Each number is 500 + 25 x the weight over the matrix's rms, rounded and kept within 0 to 999. Layers, rows and columns count from 0. Numbers have three digits each.

# gate: layer 2 MLP gate, 512x128, rms 0.075, rows 420-454, columns 0-127
# up: layer 2 MLP up, 512x128, rms 0.0748, rows 420-454, columns 0-127
# down: layer 2 MLP down (transposed), 512x128, rms 0.0751, rows 420-454, columns 0-127
gate420:488493521529533475493477510472506497505517508490506500520485455512491438490476517487502486461504529531507504488543489454464480518535484481508470544529501487479489528493509505469535464534524496481531485507501502495476545462475484544488488530520475461533446483539523544490497483485508501502499504460459467526498492492485513494466526462526476478432485476534475482475517480565561511498514
up420:519500538496467512507493505557467554500460488523530534463487539495502451546514521517482507526496492493513538490515474538500507471529520526505497494470472532495462538516443545489509475545511490498496550517494492532521486484529502454475504503466515509523519498496508501528495547490499462454493504480552503511493496518504491505507523510504495502503503497519462482509463485532486572487507
down420:500493504497530507460488485507503507496535516465515528504490469505515506458482481498533497517514503516499480479497484463489520519520482474475484557505509479480504486478528441487481502500500485459523487499524514545478472521469492554531498514502529496446449503537508470506490492473512513508488463487471504517489496515484515504430497445508504499462445456493528488502523524533529499501478
gate421:498495502520455488478494546518495502511462475487490513535493469548482466497557520491488483499556520490500493521499520475514467489516529499476534499552483473489476512535547479501520541455546489520481518509489484460479528515486480439492485552524565493514535516495491493525506491496519518503502510494510486518510486469498473507501471523510511512478452495483488535526487465524543486563498
up421:503487508547500544538486485474503495484502456483475490543551502519456478525512506515514502502519483481549474510480501440450475540507523518489504462488525537496487489522443487524496541474489512510517475495516453509478535491484538482494494520507547482477494539476491511487519538490474478519506524497488511519494503522514518500522456493499488524469485481513485532527485510511496517535508
down421:523525485473504462498501494493463498473545528519496528517496504480485480515459498524503496455458519465468521485577487501531470501516490529514473512498498480480521519479490483501495452509478499469526476501517499479536483508548490476481511497514487519517498474526480469506437491524485476481508485457517498448469518515486480528499557505515490502505486520542547506506527495456480480515533
gate422:506498523527475496534511515512533492519474478484512471497519492557445538534537535537503503432473460512508483470513518494532465508474521474492519527516505452475509496467523541489502499551511537469508471523493508495503535511477515488486509524496494523478524508511529468475493561517494471498534484519500527513461491504545475498473500484488493522483502523448499462482553495507508506468510
up422:524545484506504502526488526539492529461508497509490505491513467537469485508478513483481490502475456461449498449466515529501497499519524465496552479503456473498528497533457533544515509559514497502499448508469485470499531504514509465490536491515518504469457512513496494505503495555498456514503489523507493505489487489508447509510507518493482459459480495503508485484518494501479514509513
down422:520515533522516542509491523481482506452530522545490516534510523470511463494483528535494477500461504494486519514503475505460523500499490533474509482496475508518468499518457463507478476460532464517522513478509479481497481486521522483475520537497514522489478529488460496482519489523523494497445530520487479482538496488489503528506476580460460477462512502513481536496502540467457477501467
gate423:502485487526493493515534512528537457530467501536512509503541510460509469474558468506502527491549479546535480512508493500456485490484498470494524499523514521476533513498461518489440510550532478482472452541493554492476487521502510504493516499550491525456487468530463519526480489538496483495498460473490447472497490495509505511478525473496486498506500494441502486494483532498489478481493
up423:516474487486485484492541539489504462542451488516518521488500498495497506453522500510480536510553462498540492501441487508518526512509471523461504519498490497482539536473499496510467461516518486499484438501487487489462495542499501490518505514481518525486517472527480527504512515523481485552471465465489460468485451446505484536500507477506498493484533463437486499482485514496514501476530
down423:515465481478489502492494535442462474505485488496529503538464442525461501495494523528433520494523467493495532495466488485538508520489480545495493534462471485524511543465538494485534495477469511505493503481525486521498498524512523493481473503487528476515470507484485458523530480454477512524477493513491532497510460490470489494512511503492481515510511526466484518514476497487542502503507
gate424:509503462466523568519474482551524508480532528513476490541499517491513464535503501520486490537515499464520495541524490525460484497522479499469503499523542509485477486512460473484472534507486496526503467468546489482534466518521486486493506511525517468471490479499464479523493533457466482509469510451495491538504530497496502556492478506516469520499494475454487563490484516466480510524507
up424:472513529512500471498507506477458510514505470520519503451486496519452490516494489514515505491510503491474492413504492474522505505511497505517494504485497496481520507490511494522501478489514504492477535527488490508488544492466523490493495480483498495520525495487549493481488455531535543496507496521487507456516509493492473478511498527510520515501489517531501469515510476492481496475507
down424:497497468519544556538510468583502497521535518522475512540501529478499493516525493511481513509474521516506491528537493532474481493499488528527503501498530513497443486510472496511477496469515513514507481488509473479537486508543500502491524478536524496465474481503442503497499539476448512489511486462508493510493543500483483567483464499505490514491495486483501533479495518492500524548521
gate425:510531463480471485485484512476463501500482495497495533520484510459495491539499483470518454421511513478521487545509462488503513525490513466547480537554514469479466498516485470552497508495515510483467507496470487510488504488499471501462527520517506505515496462475523537495534492524486515494511483545544485504506478482540488507502509540542503476516467509492480516500488475519551498481480
up425:494505502502491477497497484488482493535490513503508544492517499458475485546502493500505449451486511478521528566535466492498521522493497478533480529539520470471481501508512488524511512511522483493468514520461507509502496519505486508455535491487493497524480447494507533493540490525503467483541499503508515508510501499507453519495485507518491481519472496513506522470525488510525490456531
down425:480486502522550538492480496518497489499516490511485488476524491534480499497465483495458524552541483538473482456492544538505509477528523506474521484465453517512539525494487503486513496505471463494538519524541524496482504522458506526542477504527518484493533552484489465501499482454506464523479495444502498523487496494505510521499504498472498506492515492501552485517503475490500472515509
gate426:504510537504491472475500513509494489477474497532503445540489486498453466528498505509472511473559463491462474511495504546471444483520518491457509495494525525537516512523525512469483506481487439528507481479502487496500484518475489488503564467517418486495513484493487489483472479507481516517471501515500530508519489497512514493502433551458497477471510523462514475538485550502470442531517
up426:494548489532523454494488461492488504475478534511488465516520473470493458500491507519523534517516505485477487490498495517522449493534553507457479481472521545511479539465470478485475470510480504532500491491494485525466468511538502470471538486532487451506508512490514512492482526542480526481487492516459504502513500536505503505513489504456505492493474492509515528532499527505500502519493
down426:506494450507515536531491513493509520516528496496532531495500500475503496483493485485523481526467512519546508523482533429518554527498462470511520521520488492451477517470474513491508467515520556478492500521484563546501520517494497490519464523492516501478473510479487524519486505495508506493561492507527471498476508480504497510493521518513534493538510482501489517463516477490526535483510
gate427:461484510505512505487521487500499468523505524464484461516519525517513497510519518485544468522535516495497578511491436538475441481477444504532436507558532482509508495463523503524484526480449483475489513497471465479454489494494504506477505521534496498445450524517459482476527523476513477518467463499503447533513494535500536481485471469499540489451463450518484526458539474478490494488460
up427:464503546461487517503515522495469503504492496526461497509476482527514509509485540492466471496507527560497544517470499522474453471466485496538469510554516494499461521488522493516467499482482478463468530457463485518487482535454506491498511484497482502459497475510459511488482508502480515445460474476521500509506475498485495514490513513510527507498482460520491474470501484488508545497472
down427:500527447486512491494485489489460519493495476531504523502537484490510488494515529559477483467474532542544462503482533456503497495513513481483520512494501536542503528495501453465477512509541490483511501502521503519516462538460504490532526476476480490533529504448504474506493475469435510441482498520528521507478512501521458485550515511506475459534501511441474519520445508513533481500522
gate428:474506504528506462506517489497514534538467482482496476510426483487545502513500537524467532507549544510486491522486478481529481508453490464526482520468469548478483494525499499521511504505508496486487503559488563499456535467486519469500491483482427491533536509526475485515465468505537485525487493506500509501507460519486499481500509516472501442532489521469490489522560477485512508499498
up428:513475517525531490507492483508527524499472500478482533522473478485526495482494525472453541508551505511485494497486470503498494519455493459539507533498486500492491502531472470491523515510524498505512495565516507529491523482488478497501535481495491505512545507529509479520492536510505489494472471502529496499477476533488508486514529532505511505534507542500475507556487485520512505534509
down428:531443492505493523523459511500511480451500499530462505517573521478508485501472486441496486493507493517532522490508475500490529511509519523490540480491505464515503491450491477463498486499476481487485457460508468516523520518514498503488552497512559511483491490484511481474536536536457479489497499495533512495501551480482474534528510497500512542479514474497530478484411487527489489510518
gate429:535487473509512448465489520508556553550556556537526503522512537524495471512503505514514545521518488496482542493482559513527495503488543515490478521499508505482521503506508511543441507480503471491505497504529469507475451473496514483453516486497472503539521458500478451467530490539492512485525488520506464500505508549516565506536514487556495517528518457480493493464514483483470464495520
up429:536509507507509497476504526496503510560478498515527483456538508509527484485547495512507549475496491472504519521473483507465524537472477519522577522540478531494481478490569500472504489509499490508495500520499544522493495512476433478500524509487506493500511518537521546532536531439534451494506488519521536500440529514507507488488487540504488509482495493486496513506493484486514468463472
down429:511513543486497439495523514505509457555530535491499492534503526492514470474516500528525546546525535464482557478485495495498506504499517471510496505509500525494493482526482515512452484490480489495517508452512501498525476511497476497490493453549487508522556485496499472437492490529492490475510473544517498513514507545512551491504546513539508527497528474512454483493550472486499503540573
gate430:495472457494521533530488498504454487552500440488522497459519486505494456454513479511527502488458521494491486511475544510478568524487477497542530507508437471520502499495452513562536526524539442506507520555524534577525486476483457519519517508498497435514513542516493494541495461484493466468541483498489491442469517480465510476472506515478475495498542531520472456529490518529506497536492
up430:555506501497548497527504486516527519492481539491489463496533512520435513535510484502494530530497504480501526470516489481490491485514530517516508562508489515484503544486489414514520472519493535470541442496540535535500504453525495446489475461499533481502530481543452432463510435431500494492490478477509511508450515477481516495498502521504485538465520548475467529510528506499538471522487
down430:498541496505477531530531474529520558488468515514535514459501502497519481509449480535493494527514510503524502555495507476493514525485534437518499547555486537481423562483499474488460499496486486446519491490494554506470441483486515477467493485533514456466563500541442480500478517462516528490497500481505497467501510472504446452505523494496505459450513496502492494547455488464506496491489
gate431:476484502511494512536525530542563509470500504499498503531565499503508469479521509496504527531463500496504492458463463471471506491449523498527488514486498522504531523477551496456501525488510563502511485502523517513531487490489510463514473520488484496529498528506514490462468527477522509501479513479519478476513455523486518480497505506468473532497501447463470518529483473515457502468511
up431:483515520504510521471490506516532497499457506542515461528501481485490474499522490511483512480466488492487484525490535516476513490495538497499490478496499484494495467501571511522518493486492498534498512512520435449483453512478459501484442494502471485477527501488503514517508518489477515493501492495539488515497449515487476464496482506502447501475479508491484498506514538513531534538497
down431:496540483480495480516496511518481525512510471476513539468491516488521489478488508500550473515513518512523533443522469472510478495510473473478521486500495501513510529528425514483508493490519512440482483460506568553519518493508514522494522519512525514533516511513494490452474508484543503548475495495484519440486524463510507498497520492524530509503505491516511495487467471494484501485519
gate432:494475489488465432480517455527504505448520541470500494483517497493494522481480480536500529508554517491450468517551485538522506422556526495535451487490551539481498510472515461489524503479483523500505490509518498506473518499516548514488496527514526493436479490487499449464487456476490517525502498483477505466511491564521497539515468481512459501506520522527551490489519486451493509483483
up432:500476487449505510502502534495454448461504494529495512500489497521467520502524522503464527499461519459465546531483468482546505508508489453524483499510510467490517518508461517527500527462456483493492510505488486493519533524514504461491487501499510524482542511527526494491517534505499533452465517523517481539491469504529473477489490538507482474483502544446489536523517516495529507533483
down432:496499531518526507472523472497546517572462471494507481491514498523531493518484451493520454500495501554525483506496533504485494517487500524462505498506472544532489458525533516452484474481499507503507519515475521494535452485498520526479532503500484473522463476479469465520504485502502479489535458473483502498509536466466512490512542514470527512554477460513495474512473530506513484492541
gate433:523487526515511460501532532460498494491499474535477480495504468504510499489472473521500485520525503493523537541490538497507498493458509508516499506490496517549540496488548507477501520499500478472465526492486507466540502488479451485507491480467486445502490466510496494461515516492482520550501488504496507469509501513552490524486492496510468487532493513458504546493540476494503543491520
up433:500496463491526545474506500521469534496533465479528512548510457493497467521498538457489464510451474514478479499459504531489503513522525512494490496518507481499499483541497462490474508503497458519507524518494499484538524515488506495464472506494532534513498534513544524541506529514489484522514449499476499486439512489491530512507491475532481517489503529536497523515504508479485513483494
down433:489484562515487474532472492481524482503480529517441515472463543496516523492502484527519585503541514483488500499520498468505516505509492503520493539502473508502521522492535541486522493477492505505458492513521512501467468488503481513529506526524478493481524460494453468470516479510518495495452547493484532484553472507493466484501501517466524505482482506480534468489502494504518520514501
gate434:535524486543487540491554522484523501525487492544504496502501514507509499481466520468502548465511504500523489523473479472483564532462490504517531448507534493521534567528504461496505490489439494546522479480529475496495485470495459505490538506469521515541558491474511526518456508511482508520467488493515504452470540473501533462499518529502493516534487532478531536471473486513451520494516
up434:512498511532493489495512534496495498520513529490488506496470499512527502463471531488464509461504512504507493494484502507487542547495504511515513467498513486541525550477519481505494497498507490517484472501502500464504506489516508489523553498504497514515512475496526486511474507520485478500486467483486501471492529510491505515505496511494493514540507485484525486485500515514466485497517
down434:489471519459503464502477497524487498466517504436495494502501470504477489522551489504509464525472477504491479463526522530489419466515523505501492532493460510501494450482499554507496511494531496447472525524475522508501516545536526477506492494537490477465446502552495487496538492492532480477524507501509485518535472531488460552518489491505496497480495513515448470516513494476538501503519
gate435:519578511484503498479485497492416515540482502529489524493513514473532546434534474528530530511488523504497483507461491493436519477469500492460499439505467531496516515488445485505452482470497476517500470479520526431510514526512514459492521515506494490478519468523508556520453545547511522452527525499513537506540471481451475465528521505503497513461488467510494498526437463466482498488442
up435:491455562549540541527483535467471513548542446469461484540522480530472544478488480500497478470528503474524466499527498490467483526458463461519489509539455493534472495533530470511511473490474543470448510510478543500528501527489492473476509483489512527488498505514543476471491535529568529465488491501476493536515558487485515493463508483487508534505493495487470537488496452539510506489469
down435:528521505542513495542494534504490519482547488511541522540536467521504498454531426461497533520523502488479445470501539533497542500451490479525458453493496451496462577520471511529523501480507474496481453515508527487512520485534508502501474528511536507486517489549525527530516522484523536503527489507543517489519472514516543467470460494510505499486476498498521531488478476524512508448456
gate436:529470497461476472540529498447478461505487500489493492519496479479532517562507517495491475483510518499501490501527466515490492514482483480485454541517484463490509492509462496528489491489533508501487507467512525518484512533504498480498514539462504502474519493522476508502499510503462495502484469474513500498513483533526460513483497511518475469501478509470460497488535491561499505521525
up436:527547513538480557472487486529507508517524481528512496493520518475518485495514551489512539467475458498480453475476493507511511450475493512536528467516469541515525521491538500523487491518480553533544496486509477508518497465488464479501498505466522526507492539468488502496512509485509534514508497537510484505486525474510578497491520535525519527472480481526488537497468461495507507458523
down436:447463458488509447525514519477505496456506501488480483486468494519462527504513502487498503508512504508495523507527510500460509552500492487510475521492526452481498474507478492478523502466504501505486500480473475507481497529499493477500511501491476459475529490525472501479512531520484479500503499481502510477552468489476452496487460475480508494551500516481499509492541553493491478549501
gate437:506474520526492514492568536502518484478484492488525456508508548506453502488546500522547563451500489504489466513505481522493518535466487543506470531515519514495496534442496496477509472522521491531459529433499464553505467450493490536552503514533515448533461519522527504490508488423463467487529467451518515517529552536550520484472544475521529482561555518511512490519558489458484494466499
up437:556527475463483448484494520491520496538476458492510555472519464514469492485478491516487500492518517534473512491520487486511486507495530486517507480442486474521529463499505502510524535469519434503453496491487431528501450519503445525485522519546505458503479497470480476527462501530525482551516499488523495460526546493496498518525538507462486447474472492502543464520507461521522492461502
down437:463535510527422496481501541496494508485490528504478480534525549502490487492499544486503489530478490444498468462506489488495498486468486546502475511487523526498470527498461473485456497546512530454470495486535521475497487483505485528491478529511539484525513507518523521511529459480436522509492551465522500527542503560502532422487509525549489501475560516495495518504527497412473469491517
gate438:477521488535469497490506496524518481475522522470524532479524478501513502503505449508471501502527492498492519514492475522492462520492549489516509461535545512520466476453495467475493500500512522502448520549520538517480492496490491491528513494513467483470510511510481530523492512546467479500486491500489525499516493551523476503483502491494495449502533462474479512511490487518524475485524
up438:488556498510482523499489498469520532491494493534498516472518503453521487468537508514511499507512482478496547484525550543532448512504513487486513497494522539514534501543522480500515496470487497487496484508482514542474489526490519507521506431529444490489489491493499460502520531511473507506471514495469499491542504500513456472489472488475463486470516479519492492508525491549508463520535
down438:484451513458499519486491523507477477468475540497519498510495518458488478470438496470432520483516517493498486497498478487513583496474486495517515519476470451475506512458523526493509498507538478488516502469527480505525498497494531515532503556465518517521502539513496543517488474476525490494501501501502467490470488460516497520497517482477556530487496549522512480508503516467512538487452
gate439:553502522473493489463501538466478484486501503516511543508487481462502449518484536487507514469488470505506507500495484477484559501543510473526524468523431489536512491494509499525463498494513460534477492538504505482480497526472518471516507487508493523502478493505510545502515496492490476538479464499513499514528541479515508506493472514496496508501505508488453477517494523491524504478496
up439:452469543510491528508496517533464538485442496510520486473502470494481499466488492506476505513448513515498488492460532509511475504528473482509494445479520497514520506458544502540481486515467501466530485536522517473485518541528491532489441524431525443526522533485483468510494489479537533512537500504507509493486502515496519510501500516507461466521546459496506509527505456497471475529495
down439:564528485499506483505492503494508466515557491472479493523480549541520508507511493509527484503519511496498507536546454497461487494476507537495461512508484523487479523520465522470510511488499493516479501502456493544490503464490507484511513460531493526484483491519532548502512495538463491446498479513498486493496491493504473520517529498468511519483476530492509475482501495514460520497488
gate440:497505505508507487509440481500480534505480492531479527506494540460507523520508515506534512512515492491488511477521492467525505532540539457520488439526468528501485523523496505501513494484509483505472509515482495525551517502511504488500517472487497554495467526471524494533481480527515517473514451489463496471496529468511422484489488482495483526447532505540505495467484499516429487492505
up440:505460501481547490483477476517467467523504455464505494524531516473467508469526555497513546497498491474489469487468482525519516502465475421535506495503450511498490539497547496472488496499449516499468547511485504481550559535477500499509519483468478533484490535480526518483479521536555510500451504510503481482487518506509488498502512461485465560529513539527517515506502504524518474465511
down440:531481512484513511462533479504489477515501454437503502494516499530465474446515516511441498500472508495495504532484511527490468506478458463507510467493508479527523571465501501482462458539505481494496531521486521512493513535549538511496521524535507488524471493516465519448500491484507480523465513519504543517504528538490524516482508489496484504592474535485496500548506512525529468464520
gate441:477497490494492484511496491451440517492512509501502530478495470489549504473471533469485483496476505523488485528488494447496521529509461515483484496518508504534503499519497454510505468491521515497534459483530489524477513488509480461547519501508490499480514505485524493484516491488515517481495473513502536506494499488518462483510497521506498493494530519522507501497553482510514514481506
up441:455516507528469475473511500480481497543460515453512530508526478478527468446478532494518499486506467460527481477461509475456523516461488522472530536510471496474473489530498465487511515467523506529543540522498475537493527498549496507512513504482497483512496458502509504510527497481513499497518464544497555522510446536479466495545475523524523537474516476481456494456507474511501543510498
down441:520502481466526544557491516487522502450543486524498500482492553519460525521494487497462480510488535507513505487521482523534487518528537469568484460498512514503506515490497533523487513524476498488471463474467505463485476491440514496490488501537516517497489538511475511474469487534472487501479552467484450488507533478534538516455514479469498480519491502501521522525506505507504465496515
gate442:542524517477528501500452492488490498492473468490483499496470518518493494535512504478486539536512499500492495507459464511501509511527510509529504461490527530507511530556521515509522467454518503505525521515492492458528527477485503507492532479444515488523504494457480528536471491495491498488511506458492509455477499489526516486502499518506500529502478527500490539456506528438486502466453
up442:498487501482511515497472452474502498501514475491487535501481535510518484499512519504505505519547527558530506523433429541476486493513468525526505498486505502523497503517503456471473540490513499530540506476550512437515550515527489535476520506470545509465458501483483523525564473485526519465485508503499510448498524506532494509499527489535457533482499474461475504452503514508470494435488
down442:523484520498504518478511501477529466549519513476518503488486514486539522426537493533519505476514555530481502520465503547488511479494451518487539506489480482533503508477474462505453511530544518507533528498492517459522516569507515508498494530524537483494472468518480496486588519495522509492483538503507493480544521488514509505497507477515458464472514491469486464525507505561476506490531
gate443:507479476513505502488535478505506471496517510509551464479519466508521531484489524469520543492515496469508502526488491510518472516493506510486505517453502495480516484462553494480513526509472514488483513467464504505548512523468487556501509493522508495465515483467462474514540485475523517494517469502492470486459475544533522458506483485520468515512541498460492504504530513523478519500545
up443:505488509503498501531517474497466455491497486487501465465550464488500491495505513485476539462505511492509496523513476483493459516490492492509516572473481524490496481455510516486509486529499516493488499498505511529522506532509494531483481499492479517500532484518474482484516518497523535520514456501521482505444496517519536500501512495516497507511551511462498461511495496495540526538542
down443:489499484493503495503479526487510540466492510515471528547523519516463472511482500550471442496513472522499524491526514525503508486479494506476512476522515487492519505557446512545504509484523496504562480506481485503489496477519509467498502495489513495476492525482521523468518553514476460506474539491535532494556510485462494508497486509501513498490461476507476518502515482471470455485473
gate444:515505495530516504509529476531493521532490484527488505475459516485509526516475545516521519496501469502489495497513525473502491559507492510466466502506512507517489484512494474505494502491473490509459505492511501518528500472498506497472500504485495487530522507510528535517500515467499520522502514494487505504475520516505482528465478478487514581511482489501509521473515504514487501489507
up444:504548496503501518469516490460461465532558466444447543525506454516460512488551451484437512496540516463461492532469476515482482486472449480491515521530483462494506489453504514449506437480470467511484533499522526499470505489498442520527494499500478554494519445533476503529493512562506485474499522542489567484489481526535572494493507504532537446453545540494485484445491475493475535478537
down444:492525525524512502447512479515485498551523460507457543542485509529491507480505500478465508492501498497430508523508498487492502544485461493470447469491482471506498463475505472453486454492475465514442521499518512510479537487502500511528472494489454550492533470559502490535514508541519492477511548474461577490490516507534557488460496494501534501479470490535503471440501479493445506462536
gate445:461466530494518512496462506542522499473491500482498478495532490516500498445532535496487539478480492495515498505544484520499504516492501491499478504514515507471512485480503460474446512470477538510516522490537550500478509503494500452500503546527543439498519458505513470451499514487511523480504532499512535523490513495479474498487493547518526488519459475512493522529522479526501516536529
up445:493480521522527547499516518522543492466476490553487499538501495523472483470543518477510543485508481517496494496544496499514530501504488490521493483511522511494516488502488451453490486429496513519531505495504556516476510475528498476475520528500533486451493471512499504476560544484531522480485514493501536548473516484471485502474510514533560495516501482503516537486514498514480501528528
down445:531546484482488474496516483492498505505515516475529503496474516471529500536460471520506437501517534512497496502469499504471452472518503512493479503493467500500495527504511553513537501513479474496479504514464427478535493511516501509524499498510479527528483526488471497540477472488472458531536464476483465459517495524519503514514514486484467490497498508464519462516504482508521504483470
gate446:542480496481529520534444465482471512463479476487514523505488510509479516503457500531476445535461496482509490511463463487526531445500481497499499471475523486484524506529465498497520480559500512482455482452479561487484469432488529487504455507473489514519481522487519516497506503480511491488462474507511522498509525494497541524510508503484524479518510513501505473493511489508454477496513
up446:518518519514454535518502501516489523515517517517511541507483468505489483506509479523542544538533512515504487514535521487475487514496525499509516534452464533496479453486523537494491487506506472493469502486524517507506464520528474518485528484533532485483549473469516514512493512552511511499506467513508508523517490496535463439500502485497518541520481500524501549472472479501532516513459
down446:526532496496499513564459441516456530494469486482521505487493485538505468521468483516484502520472532485513475493486514497521530431494527508481527506476515499487494504490465500522493468525513525469449505469502528496515467454507501480485469486489534488516525493522505514509556476500506506443487469531478508503526501469486511497505466501480476513468515538456520529520523502492479485512513
gate447:493517461507514512481501446512491470506549498522548519465490471495527494487496539518489484489514504547485470490492453457470499447522503499464508489512496500514518552490505539476444523517529510466498508494472506493502499488530522505525488493515514472522515478504465458481527497502490503492514515493468485461519506493496514474489508525526512485530477493484489489498480476506510532516535
up447:500495542519475460481497538529526484504523471499485480472489463520469484538498523470509517507552484534531516480503470494483476483512497479533479535491519456471501499489452504482476522503525548499492503540509519458531518518493537489483478487487513477501521503510518517520506555471473521517520482529533486507464544477487492536473524488474504480501537529479542480516522483509518504496507
down447:501527477495508502498503488473481483476514529502524508532463543516522502482511497509475467468464508462514487545499523485515490525483519520492509495524488555535514506508529498528513484486486511461520516462471467519445488492520482482489516529519506508527502491457459469471505486524528478480482513466474508484537480499531500482502466508522519510515479460511478501495503507512478508507501
gate448:495520471526517473520475517485487523504475499526461476500510471523510495493503531483482488501502479481516528506509540504557475480500475473542536512500552498445488514528477521523466506550441524457516504481468469480486512479472492519520432501484511493508497512504490479506486482524542510493516531523487476518468479488460478510517513488519521485487493514502470469523512494527553533512525
up448:517514522452455543510462448472507495468507489516500550550491507517474495517510493522456516513473523479528475478486515492517467502545525521472534461526505525536497455499501540511482559581470516493485503482480501538484509465534476551535451469506503517480483498491491515478510507539512540509475509435533475598517464483464515550499505494492489514506508570502490468534473501521504473572552
down448:485470549480482511474452464508532463486490494496493534549503505514472496522516517493497499480502524519548473454496499494515453450497523564496525443549491531545493501526444528484524566573444504500476497482471532524482547491560470527537511470535483535510502482475481537473493529513508484514477490484529495551511477499474508534527478497537467515499501518482467503536480482501470479520531
gate449:475494506549491501558530485462467517489519509524491540544531494441508501470527500513511512484486498508523507461505472506504484502510494485473482498516489489524500508506516513452530526507491499501477489499469503527479493519529477500522498523482534504527510490541470489465506499479522514468475495521528478515450494507547479532495520496504475503486509478498479484545468505507513511505518
up449:517492486492501493492494530522508499504465518538505502520507510443510512482508528495487494492495550502523507477499516533539472482473462494512414502507483510505505486511508540507475476492462509477509493527465517506511496483507497467521494469517492518453484500460487485468502492491483505515510488530456506459500512487522477501554517498456495502490476495495478526510489509469470496535495
down449:498539511513502489505495476506495464533506457511492540521456498522476470507475484507520518461477458495488498510511507486473544509517523493490521494490487494478497472488528468463513520515512502526486524529519508501507492517510522550503492497508516492575484519505500519519493496504535528497451492489551497526513500528471523498448518485505484525495530499492507483497500506498525492493476
gate450:468475489493480488468533482478521499501502530534446484513491497524498460495460469490468541544474514514526573495497512520515475488490524505481535465558511500498505499489493498498462489506512530505524497527502492497502518499478529502505507490527469549509527519510523499496478515536552546526461501493494519493486528511489511521536516536500507482534467492512542569513506480511484509487490
up450:484501490465503485473486469495513505468513487506478503515506479471481497513502479489524532494538474515499544507526483484489532500530506495499476516561522466490482459493511491510422496532490518510552453511551483518538525501478512493458455524547513524494486516527535491473533505483523516521453528532497513488490500516481502526539504516512540500528453522502550509506492499520521484465464
down450:497503511527529497523503562501479523516517503519517492510484513515467493506525529479509451516494522503514482470507494519501495491479515499541499491451536505492500568531519497530564486480469501488466539491452497487489513505526474503493550489435498479475516489477465514487484475501467488487504461491506493491547488498516507499472487484485463499462548489487467491492503499477516473529565
gate451:518501496526511482520528551473476474515535519483497507496491483470505515497478495496460480508482493511503519511474538489454471534504505468495482488521524491516542502492515498516523527499515507495514516499541500520495502503518482498509499514516493485504507463492498479495512502492523472518465464501487531483526541502495530488526481492486547480503500499503488526490545480495493472528537
up451:521548501484469524457460489472530466477484486481509526501504505543522492480495513470503453493436528545466485479485469454504519497491478492522495523560481451445484474586493524464488517497523520472538507525510501469490505475491531530519475494494526527472528484477486537484505502533473472557513522522499482502531473481471468509498473528488488503456504495529520526487461476519524488505524
down451:501447520506510485522537478552468518548508498505490477527485509492493501501527479522479554499541480455523513518491528536513485502503501502503523480467547522532521532479517520512499499512476489539455491478501461526523506510500490478462532493513475469518474528528539472516489475463537553440489494497499516489494535524516503497506533474516529508522476502494477467491537522489476513481498
gate452:521506469501531502473506533509506499513501490498517516559532468524463489519448520498453508525509485525546487519497513483479451532481532485500514494488481523526517535542475501519569474504508486562480469538486506537468497533519506485495495519505511493544476491513508516545487511513440574545519543501512513463461560459466526497448509443502466521515504531486524500472486483528498461475493
up452:485498490526470485513534504543510505482526536460536493496501497516483529481473499496475443502499540462544509500479490496471520453504535526526482519520505477505497505472507454488484494484535537475570472482488552554528485531483472553551504463476513479502503446487502460491454494528536500529509520538512507458517547493511503471552492502487513494520493498514531488470485507465482529474550
down452:476446529465498455509481472440504518514509506492465501512488528484506488488514511525517502499503513508448473535497505464505495465520441484510522426469510491458491513529474518509447514501492462478513505533511467476522538469519472528465490514513478526478505494502480462467544523504468481504509473509486495501508498501559503504520529463521531464492508486491498513525524487504498494530540
gate453:482523523553544456525482491454488525537515485438500552498490515476512486505515534496501475460499529467540515498552550485505486537472459500508486499495514468517520542478511486466514501509485510474489546477505508469520518527489522498506469518518477478500535500481518494514442547495469482469514490507513480542542537534476513454510466485501529495513517501475512491448540460539488473501529
up453:466512521505514473528538486469503505483526529456510537500493497522503492488503494527501488498484512509524515515486509486504493527505488480521486526543479492514483512492489460473486518503510517512493536521491533513537508545497515516474493492479501488501532504529526474491510514471479528504505460529479455538520551535495494502522478472525516503490524469459455504447544471515490500489518
down453:496468483457452546480482509507557499511507497534505459491491472486495502460463466479489534524501460523497470511477452550478493484511489506464528492480467541496510446527475517497473496486527477511493458513498476540506489471514509498486503510456499519460492488505490511501510450519503503512476518502530514473505461471536467501494480547504493481524503525501490514527506524475513505496471
gate454:517513519476468469502472484528478476521540507509514529476500513458508510488462493461552520536518515535474493449458489469543472532516522509478523456471498498516483519521499506558528473497536523521518500513508481503481441527471548520519476520480552477488471531463538528485576491461509491528551465478493433482461476531478475518530503550533473529509515476551514486558484579477475490479472
up454:508528507513489549505500470482506498546541485490496536506487492497458488456479457506477551513513490509470491489519525453553450483512504535482498499489493491522517516469508483478496451476476467491516469530494496511485468484462495454497510509524505515474489485489518509454460503499523494467482491501481489414507495501519489514479501514519456464462546481516508521473498532505544483498546
down454:496490522477545474475500505533486546506476544560470495512540519527536507477542540490518511536479505521495462465483498547497521513492481526482460532463488490456519476500466530505518543508528523514493526482465476470514535528501479532519487493508499508539502504517489489536485506474477516502466512539526486567491506523474491457517484494519468505505522513464532480538469491474473478475509